{
  "n_head": 2,
  "n_kv_head": 2,
  "vocab_size": 4096,
  "norm_place": "pre",
  "norm_eps": 1e-05,
  "rope_base": 10000.0,
  "attn_scale": 0.107,
  "bias": "all",
  "init": "uniform",
  "init_std_up": 0.0229,
  "beta1": 0.95,
  "lr_head": 0.0112
}
Each number is 50 + 15 x the weight over its row's rms, rounded and kept within 0 to 99. Layers, rows and columns count from 0. The size before them is the row's rms in percent of the matrix's.

# q: layer 2 attention query, 256x256, rms 0.0825, rows 100-124, columns 192-255
# k: layer 2 attention key, 256x256, rms 0.0816, rows 100-123, columns 192-255
q100 101:69 65 52 31 74 49 62 35 70 28 55 43 27 69 48 23 77 55 70 54 54 43 61 43 61 58 67 35 47 80 59 55 52 35 59 37 48 55 44 62 17 53 26 53 60 26 73 69 51 77 43 53 78 40 38 59 54 34 07 48 40 63 34 43
k100 097:38 62 67 71 66 58 36 77 57 60 66 32 34 29 44 41 61 28 56 47 21 66 61 63 51 58 30 31 47 46 12 70 27 59 71 44 36 22 78 49 22 65 35 44 23 70 39 48 58 69 45 36 57 67 59 47 63 53 27 67 34 46 58 25
q101 107:39 56 50 48 47 38 44 19 49 99 33 56 23 54 42 39 60 28 48 34 52 17 41 28 61 63 56 64 57 37 72 49 79 48 57 54 31 37 30 45 20 59 46 59 44 38 58 32 63 37 52 59 53 51 24 42 50 39 26 60 67 50 57 50
k101 103:32 60 71 47 51 47 40 57 43 73 67 57 68 74 43 39 63 47 65 43 28 36 50 74 58 48 30 42 53 62 56 42 55 54 75 46 43 43 69 64 18 48 57 59 78 81 42 33 60 48 51 52 55 49 47 62 60 48 46 22 46 47 42 52
q102 114:53 63 63 50 50 55 51 48 44 86 55 50 73 25 55 43 87 57 41 48 88 81 69 48 47 40 58 51 74 48 22 87 49 46 40 65 62 57 66 57 27 59 59 51 50 35 84 37 59 44 18 31 61 43 53 23 42 43 43 47 21 50 32 58
k102 105:72 53 27 75 67 76 56 51 47 62 52 60 62 25 47 59 41 38 53 57 58 25 72 38 49 34 58 37 23 66 63 76 65 58 61 56 63 46 56 35 43 58 54 38 43 37 51 39 53 55 60 77 58 30 74 35 82 41 44 48 57 53 73 57
q103 060:31 75 64 56 53 77 27 40 52 57 41 40 53 64 69 75 11 58 69 57 76 45 34 51 65 40 41 69 36 36 17 45 21 44 63 74 68 24 48 68 28 36 63 38 50 55 54 65 32 41 64 51 38 69 44 60 41 39 43 77 37 35 18 64
k103 064:79 75 52 53 37 48 47 52 71 32 42 57 63 73 32 49 55 46 24 58 66 43 65 61 63 35 45 45 66 40 45 74 46 52 31 45 36 38 46 37 45 39 54 68 08 46 62 49 53 34 49 51 70 41 39 47 38 46 46 52 44 46 54 35
q104 106:53 53 80 38 58 48 41 54 65 40 54 72 34 76 54 53 56 23 64 61 54 41 70 44 48 48 35 52 35 61 14 34 54 41 47 63 82 35 56 67 34 71 74 56 61 48 56 60 39 45 86 47 49 55 63 39 65 60 39 62 78 44 57 68
k104 091:51 48 59 50 25 53 66 44 72 60 28 69 48 41 33 45 58 48 65 61 53 58 31 28 63 32 76 46 51 38 50 64 31 64 52 32 57 42 46 71 75 57 53 45 31 48 61 48 49 47 35 71 43 32 46 64 55 51 46 40 66 35 63 36
q105 082:41 48 40 57 22 45 19 63 31 44 57 55 45 34 62 27 32 40 48 72 59 48 37 66 55 31 53 59 52 58 41 57 58 50 50 57 51 59 34 52 44 85 60 42 63 32 21 66 44 56 45 50 49 32 39 63 56 33 47 85 64 13 47 62
k105 090:82 55 31 82 49 65 36 55 62 42 45 60 75 26 55 77 71 38 06 70 57 64 64 81 51 31 77 67 25 37 54 16 24 47 85 60 33 58 37 49 92 58 62 57 39 46 57 35 47 44 57 36 39 34 33 54 46 43 63 59 85 52 43 55
q106 065:21 79 40 56 60 70 48 43 57 55 58 22 37 65 79 70 24 58 71 49 65 56 25 41 57 48 54 44 43 37 39 62 65 36 46 66 51 58 40 55 43 71 63 41 78 36 70 73 47 48 58 73 34 57 17 76 48 31 45 73 50 50 51 58
k106 076:53 72 42 79 49 69 57 48 53 41 44 63 60 63 46 61 48 44 60 69 57 52 35 54 61 31 52 62 48 34 59 67 51 52 71 47 15 42 49 36 57 55 71 72 35 41 59 45 41 28 72 44 57 47 15 61 49 39 25 76 73 43 33 36
q107 092:54 58 37 40 59 29 53 29 68 37 64 47 61 68 31 45 54 50 55 43 44 71 33 39 57 51 44 47 33 39 85 50 67 30 39 50 47 70 59 51 31 69 34 41 99 27 69 32 27 53 33 49 59 58 54 71 42 41 34 53 85 58 53 61
k107 073:68 44 38 51 34 66 65 46 20 52 35 53 37 46 70 56 45 21 49 70 49 40 55 32 51 41 52 90 38 54 43 52 44 63 20 49 46 50 64 68 36 36 53 61 48 42 34 40 28 42 52 29 21 67 32 62 30 62 46 84 50 33 82 45
q108 107:44 58 64 23 37 44 66 61 20 85 52 34 53 49 58 48 58 60 73 69 64 26 54 39 26 27 53 43 47 53 68 51 41 52 58 60 37 36 73 42 89 41 35 32 44 08 60 53 28 37 47 64 49 36 85 29 58 21 47 46 42 50 36 65
k108 109:47 40 89 52 37 42 22 42 61 58 54 47 73 52 48 50 71 39 46 57 61 34 73 90 46 44 47 50 57 43 26 28 45 77 61 68 68 46 72 18 57 39 64 53 61 37 46 46 57 30 49 64 45 52 43 63 64 47 65 21 41 45 66 72
q109 092:21 45 28 57 36 31 31 36 44 58 71 53 54 44 48 42 52 37 42 59 58 57 49 61 32 62 30 39 77 43 35 35 43 46 46 40 33 48 19 42 58 66 41 61 60 46 58 52 59 36 57 45 28 53 44 67 54 53 48 14 42 40 52 61
k109 093:76 60 62 47 23 30 57 63 35 38 53 52 57 46 45 50 47 56 70 32 48 45 40 79 56 32 49 57 39 54 51 52 53 60 66 19 39 43 52 48 56 38 67 55 32 43 71 71 41 55 70 47 66 45 28 50 50 45 47 61 46 51 31 44
q110 094:65 62 60 66 33 45 39 78 33 36 43 67 92 54 42 80 20 59 57 58 48 64 63 56 68 56 42 63 53 49 34 56 36 61 61 55 44 59 65 41 56 54 51 56 19 61 30 74 70 47 41 66 44 38 55 47 38 66 65 66 44 47 54 49
k110 112:34 47 58 50 72 22 39 68 57 35 65 37 51 56 56 43 65 64 15 58 71 66 63 55 59 66 47 36 44 22 40 47 21 20 62 65 42 31 44 47 50 26 46 67 13 68 20 34 60 57 37 41 59 64 81 32 42 39 77 32 09 35 64 51
q111 104:45 54 70 34 42 71 59 51 35 69 44 46 79 30 55 41 31 51 64 59 39 58 59 52 44 52 47 41 48 55 27 40 22 50 28 62 71 33 39 67 44 50 38 15 48 38 42 72 19 28 40 26 46 68 53 51 38 58 78 44 36 34 39 55
k111 097:61 37 72 01 65 59 70 37 42 57 60 37 42 77 46 58 72 26 48 32 50 36 29 47 56 44 50 52 64 54 50 57 57 49 51 68 72 47 32 34 54 27 43 50 29 28 32 36 70 54 33 22 58 53 78 38 58 30 49 45 23 66 55 22
q112 068:31 83 62 59 54 49 39 56 48 81 40 26 68 58 52 68 20 68 66 57 80 52 55 47 51 42 52 65 54 29 30 55 42 32 27 72 49 37 51 39 56 61 66 32 74 61 64 48 39 32 65 65 34 44 30 48 50 30 44 85 55 47 54 51
k112 081:67 72 38 64 34 33 31 49 51 40 37 61 62 69 43 52 38 31 40 56 49 34 48 58 52 38 39 77 55 45 49 70 67 62 42 50 24 35 57 28 65 41 66 70 21 39 54 50 44 20 49 36 60 43 22 69 51 45 46 71 73 53 44 44
q113 112:26 55 88 32 48 50 49 78 78 80 35 48 81 32 26 66 68 54 61 32 81 47 54 43 60 43 46 01 61 66 44 80 72 42 52 68 53 49 60 25 42 65 51 34 48 71 50 41 44 38 57 28 55 51 48 53 55 29 33 66 61 40 45 45
k113 104:30 50 32 35 55 48 49 22 38 84 54 81 44 49 50 32 44 79 51 47 29 36 26 55 34 73 58 43 28 32 26 62 58 58 56 59 30 52 41 84 58 70 76 44 42 54 67 39 14 50 24 78 51 61 48 46 45 54 32 61 85 57 43 49
q114 107:68 45 34 41 62 33 83 40 64 12 57 63 28 59 47 44 87 45 57 48 32 51 27 49 29 32 66 34 52 63 54 44 49 52 67 34 45 60 27 62 74 62 35 46 65 18 65 54 49 66 44 55 52 73 59 50 28 49 58 32 40 63 65 49
k114 109:52 39 71 65 58 63 80 55 57 56 46 25 37 21 59 65 58 58 63 47 59 50 53 37 66 45 59 47 48 37 53 47 41 70 53 67 69 57 33 47 66 65 59 31 55 29 61 61 55 42 84 78 32 47 44 34 48 37 44 47 52 64 69 40
q115 104:99 53 42 46 56 94 30 33 71 46 19 36 57 48 59 30 57 51 44 45 72 54 63 49 72 36 57 41 37 64 43 40 43 41 60 68 52 66 43 48 29 33 65 52 49 34 74 53 30 58 60 70 49 41 09 46 46 39 40 46 68 55 24 66
k115 097:51 85 49 48 34 32 48 38 70 53 50 35 51 32 19 33 88 51 51 28 32 92 80 72 51 41 53 39 39 50 53 37 21 67 55 23 31 43 60 63 22 50 31 46 23 65 54 65 44 50 51 22 43 37 40 35 47 55 45 45 62 65 46 56
q116 089:22 49 07 41 69 30 73 76 36 51 32 35 35 53 50 48 71 54 56 57 63 59 62 31 59 38 63 39 43 79 71 47 53 38 44 52 39 74 47 54 16 38 43 44 61 39 47 44 51 38 63 55 49 41 32 67 37 36 55 51 47 58 49 54
k116 094:46 62 39 67 51 32 28 40 40 47 52 62 37 33 76 43 64 40 60 26 50 43 67 44 41 40 60 29 39 43 40 35 48 91 58 46 45 51 61 50 33 65 67 45 44 30 36 46 37 53 62 48 69 46 21 76 63 41 60 67 40 78 67 32
q117 103:95 51 36 38 72 53 53 44 87 62 55 56 62 70 43 60 63 14 50 42 41 45 57 57 67 25 25 78 42 92 29 29 36 42 82 52 40 44 53 46 39 42 42 50 52 45 31 29 67 54 86 22 61 57 48 57 57 34 76 53 45 58 54 57
k117 096:39 45 32 46 51 62 51 64 43 35 46 37 66 50 60 45 34 20 56 71 64 27 48 61 63 47 46 42 65 67 46 65 57 53 58 68 36 71 57 42 52 40 30 35 44 55 70 37 27 63 57 66 52 42 44 58 70 64 14 67 88 52 75 55
q118 093:47 54 24 54 41 56 60 25 27 41 54 37 25 38 58 77 51 59 63 55 54 68 50 25 42 47 12 34 21 50 63 49 51 34 46 69 35 45 69 57 93 61 58 44 66 65 53 68 44 80 46 71 13 60 59 58 36 55 61 45 40 36 32 57
k118 109:53 50 39 47 36 59 76 38 62 49 39 71 43 38 56 62 44 50 74 52 69 50 29 40 60 24 63 42 63 42 66 67 62 63 41 37 57 61 53 28 46 62 71 51 45 59 75 52 36 16 51 40 57 39 31 71 60 50 53 59 66 52 39 51
q119 105:35 58 55 50 81 17 58 49 59 39 49 62 73 51 43 51 38 48 29 46 28 58 66 66 61 70 64 68 37 40 44 63 19 53 50 54 52 61 32 49 36 56 27 32 41 35 24 52 73 59 26 57 44 16 77 47 53 50 63 61 39 61 44 39
k119 104:67 55 39 65 46 49 31 85 38 26 50 40 57 50 40 59 39 39 40 59 65 49 62 57 62 40 61 28 50 42 72 51 36 32 81 57 45 73 37 39 55 53 26 52 22 60 34 54 71 80 54 50 65 51 68 39 46 58 69 60 30 61 54 28
q120 112:35 42 56 52 41 57 62 27 58 58 69 44 55 31 35 31 40 57 60 60 65 69 68 66 41 42 31 33 66 65 49 78 44 53 61 65 31 34 57 04 75 64 26 71 39 32 62 62 53 55 32 47 48 18 44 60 63 43 51 31 36 26 41 46
k120 112:50 51 33 55 42 55 27 72 24 39 56 46 74 46 87 40 22 50 56 65 28 42 45 80 54 32 14 68 46 41 37 48 47 58 50 30 30 21 58 40 65 46 61 60 34 42 62 65 33 54 43 40 41 66 35 36 64 29 47 74 51 52 44 70
q121 105:40 44 44 44 66 74 61 51 53 45 49 60 81 28 53 41 59 24 19 42 46 58 56 91 55 54 44 51 47 74 50 45 19 71 61 41 62 44 31 42 37 54 28 40 54 55 41 61 65 62 30 37 42 86 47 55 49 55 66 50 36 45 51 29
k121 093:56 22 27 55 91 77 36 60 57 35 74 39 68 68 57 78 42 43 46 51 38 34 45 60 52 46 44 67 52 70 58 45 36 45 32 73 46 60 31 60 63 54 42 74 47 48 23 61 64 63 71 25 25 61 66 19 52 59 54 34 32 32 23 46
q122 093:72 58 41 21 37 71 40 51 63 48 34 21 28 63 65 48 36 41 77 62 47 46 38 47 68 35 48 54 36 84 31 27 43 44 36 37 50 35 73 66 39 38 40 32 53 41 67 53 69 48 62 69 61 56 13 49 53 46 26 46 67 44 64 67
k122 097:63 51 46 40 42 19 50 59 36 52 70 58 36 41 28 42 61 13 49 30 34 77 84 52 32 47 51 34 45 48 18 63 30 56 44 53 44 54 85 52 61 31 50 65 63 58 44 46 46 45 29 30 44 41 47 51 44 48 14 56 35 70 28 44
q123 095:55 54 28 54 69 58 51 40 60 48 33 25 50 44 37 45 54 55 47 72 49 53 61 51 38 63 64 20 52 51 31 64 70 33 29 76 50 31 54 55 23 35 60 46 37 53 43 55 52 45 50 28 42 39 49 52 45 62 50 43 28 31 63 61
k123 100:60 57 51 42 34 29 36 60 60 73 43 25 50 40 42 53 53 59 20 38 28 88 62 53 42 40 62 57 37 53 29 70 71 33 19 51 64 40 37 49 36 37 46 52 22 62 58 28 58 50 31 44 71 68 83 58 41 79 20 53 69 60 49 40
q124 062:43 86 50 51 64 50 34 49 33 53 60 59 40 62 54 68 26 52 47 56 73 34 24 54 54 35 43 59 38 30 24 39 57 43 41 73 55 57 27 61 55 68 73 49 80 45 74 53 35 31 65 82 37 55 47 57 37 37 54 60 47 45 38 65